config = dict(
    n_layer=8,
    n_kv_head=4,
    vocab_size=2048,
    positions='learned',
    init_std_qkv=0.0468,
    init_std_up=0.0468,
    optimizer='soap_variant',
    lr_head=0.00511,
    grad_clip=1.0,
    warmup_steps=200,
    final_lr_fraction=0.02,
    batch_tokens=32768,
    train_tokens=133300000,
    dataset='wikipedia_en',
)
Each number is 500 + 25 x the weight over its row's rms, rounded and kept within 0 to 999. Layers, rows and columns count from 0. Numbers have three digits each. The size before them is the row's rms in percent of the matrix's.

# layer 5 MLP down (transposed), 576x192, rms 0.192, rows 480-508, columns 48-95
098:512503501505562508474481476482495541491520525504486493523476466508511504489482467488491474512499548531504492520506505474469535497499459505493482
104:461498510532482501525469464484468485468497504534502502498465504501513481494470509483507483464530528500494548508528522497488515500505458520513455
107:532476476516495523477508482512495471521533508521482471513530515441511503474515462497547437500514547512498503504510502525522463524481485499455456
101:479482518502485500504553486506500519513472548532506486484522482526480513516459559541505487543473503506460554506492443484489526518492488486527501
096:498477518512490474485528504490484545470519475491505506529511514514503540498559505526525455473519498494489484491496503475529512504453509457503529
103:505520465461482481459471547499523450505505528537509529512479516479483461498495505474486541532526467511485506488491472502519530492550523529474476
096:493501468482454488536543502467476502488538507521505462479551511535490556509511544513514509537493493548519525502506519494508519521495495490498537
112:525494516459473501509497449483480465507480515504520465472540466482519506520511493485500470498552504484470513478504573509499493469523503482533512
096:497479496459493519450519541522518484490493501488529505489511475518536487502542486479510485492515496517537487484478474471425486514473501484479530
083:488500478530530499529507498516475488511555530472519471510508503536497510509519469461498513486507524492522476527452479490506498520478504485505486
100:531515517496496475463544472468529518520503498510510552487497464496538504483477550461471541513514503499514520501503501515537520500532479525487462
095:497503520482539494519487481452510537514506502460494470548473561537493502549481500507514500470507512480506454510512477515508512509524483516499537
100:485525531491464531499511529488473474523486485509491538497498516477461578485498500513462547484481478536471494505486450508485515475468477523488540
100:529482499517527512527468520504510520457482519495496524501516508478511500494486506491484482526509490495514478493563481482506483477441563513451462
094:499534512541525471488526477485517508476485492499525487535514502502477531553464506494507439503516478539501475509493512472543503519494458483529496
108:505535476526546489503504520487531492530484484510458466520513498506529467558464546496530496493514523482514490472498499541520477501529510503502550
107:505517478530468456525559462475503487488515515539501518495479538495496558525485489518494473510492525481488503489479499514503470465502500513503526
107:527473510560490508543476474461513519475497509499475488471510479494460526476523456491487494529551510487501518530502521498506546519483489495509474
100:513523528507502490541544524492497473525492508520539497500498483528486490460475477494516512503468511506490504510520549535546523468520516532505513
097:486512521536478484469474459508485532498509498515458515501480507513444458518535509491514497536484547501476511487510501513466498537507501490513490
100:530520493511524491523526519467510485496570450499554509482524526531495497494492467495478492522518471524487527493497513477476541522495535472508505
096:491511513504504514532520522469491521528498517543473515490490540515500558548528504475544445468522445494526438518492492531534492502485498464550502
094:533513482496489439487464479536518522493479498507520456522522501478487494520527520478514504513531514464544511489462528524484495506501512524488484
094:530494534518484461485469503523504510495509502517459446480473511502509514515491485481473484524502526465507494516481500538485507498478489528507514
104:469509468504508517544524496477510486498529533504467476494480492460539479505488468513544513539508474488506465502511466508498486489465504466516490
094:508484523479471492521506495522506569530509506524479511500511456517555515517530508480513513528447509509445483524503492488468422528499506545468497
095:466495508496516538508484496497489480479501470539502482483482526492495485534472512517472474481497476515497514476514516461481538507479457529488509
104:448479496471487489477458554464508477512532509500518545488479484504511467472492554471538519454486524466510453510487524500506504496479503545449491
100:478558521485505495495461534490516480514517485511502504467483510545520483554485506452458456530481483508453512489468487531505528514516511511476473
# layer 5 MLP up, 576x192, rms 0.183, rows 481-508, columns 48-95
099:488508504540538514492493469515507484512492459503529434509484495490501473476488458518465524449486518536506477479523510517478522524510480436486548
105:464555500482494478501498552529495518508507462494541502520511478479477516521464474448522533494524481490486496492472507514492475525482582509531471
090:423504500479527473528498506500535502524513512511505508482435506517458476482501517518484512511472514506495486497511520426480500458462470457515472
094:464484515496472545565519482468523537490469500488470512444514460529503494473521478496522455546478520486492501547503477472532489478439497500494483
109:499489481462495553476496516484490516519520515540545516528517488473472488553509529558494516494487468503503514501478541495525505512508510522495486
099:518528487450482503504496562483471495504503518516433501474457494488497465467462512503529554473538505467510475482510490496443511478512514461484508
103:486530491498513412500505484536518472469530554477507483418491465463474508519493501503510491453560462469503518505526494527472475493509496490495507
100:476502493539489536499470501505475484481457492512486530429536520495507513571501500507535525504468524470513487487520522516496477499499533510471510
099:451464492518497479433501529508513491494490523482493510522494501520522475520507477492503515504529508502486524503484509534470463448478501462490495
106:495486489487534562521550509467440487497532470524498507550529478457503515523545474502495546502518461496489497505509463490523504481501486483491516
094:480551524481516522510518510510517493507547502462506482483456506513547483513478494439497484488474526515504490436485513490506496475541484451515467
098:493505512527500502566481472474448483497523487525492552508512490510505459467524480491485482533472488492531489523513521466489472480462491520528517
096:471521543488476509452489515553471493494513529495500470495507470479476513495472488489524457547456490529454476492455487492491503470525539524521493
098:516488512523518514478484464498535499483488460493480441518545497514515528566513549451514527483480477487437494470489507500452510501557477515508485
108:496519499498503504449498489492490482511512492517538480489512482486539472512482476484494550518524472463525520493465543512494501465476469470517513
106:523509441539554490458572472476496534495478491490497539506486494545498511500535515493504502508504502481461471511505529509484487467501506507482511
104:525490483495513507514511512533499493507475488482522519526526500478463522466526471553473530471482515506494488548529504486492472521462531495463482
105:499524471482515461489459536486509519480531472467524494485486459504511466527521466499472508522494507490518509515513528510474454563460566517470486
096:473479517503487511528541518482529448501504517523498495503451511460489475533552509491495496499480511497509535508442561493548445522548499463502488
103:476519483517481498458499457514524502475495454517507470514545451491473505489510482511515483505478500529478520523495531458466558459496485474485525
099:494524536466480488502488528484552494481496438534488491487486445480478478502535504476507486539508466467490530528494474479538514501494469565536540
095:488526497491508522493519478500520486458517545474451513473522501488472544476502477514466512533503485484489494537510494538499517523497532454510494
101:496524536524506499507490487484497506507519466494455467473514505486465486496498527525477512520491465496481507447498498553497542578474461473502477
109:508508474518485507464477497448543507489501494523504512490472505477499524459478530499498534475503444536476516543532495516522474519491517505484522
093:497503503490494478481505488485496536530526502481479512433473515506510444505501532465528521521513502500489510489503453504438554493538500460486529
102:499558444533538497511488500555499507507481508474506505501502505493484491541512524505493439497437485543490544505502500518482543503497546509494492
103:495531463528506481528501515492456515533506508517474483515523506540507531503514472466532481481516530465509460435480520527492538485501493488472490
097:483496498491498532495458496495461519489532501490466540503500487479491521513547499491471550523467482571491458500514527529504477486503474480504472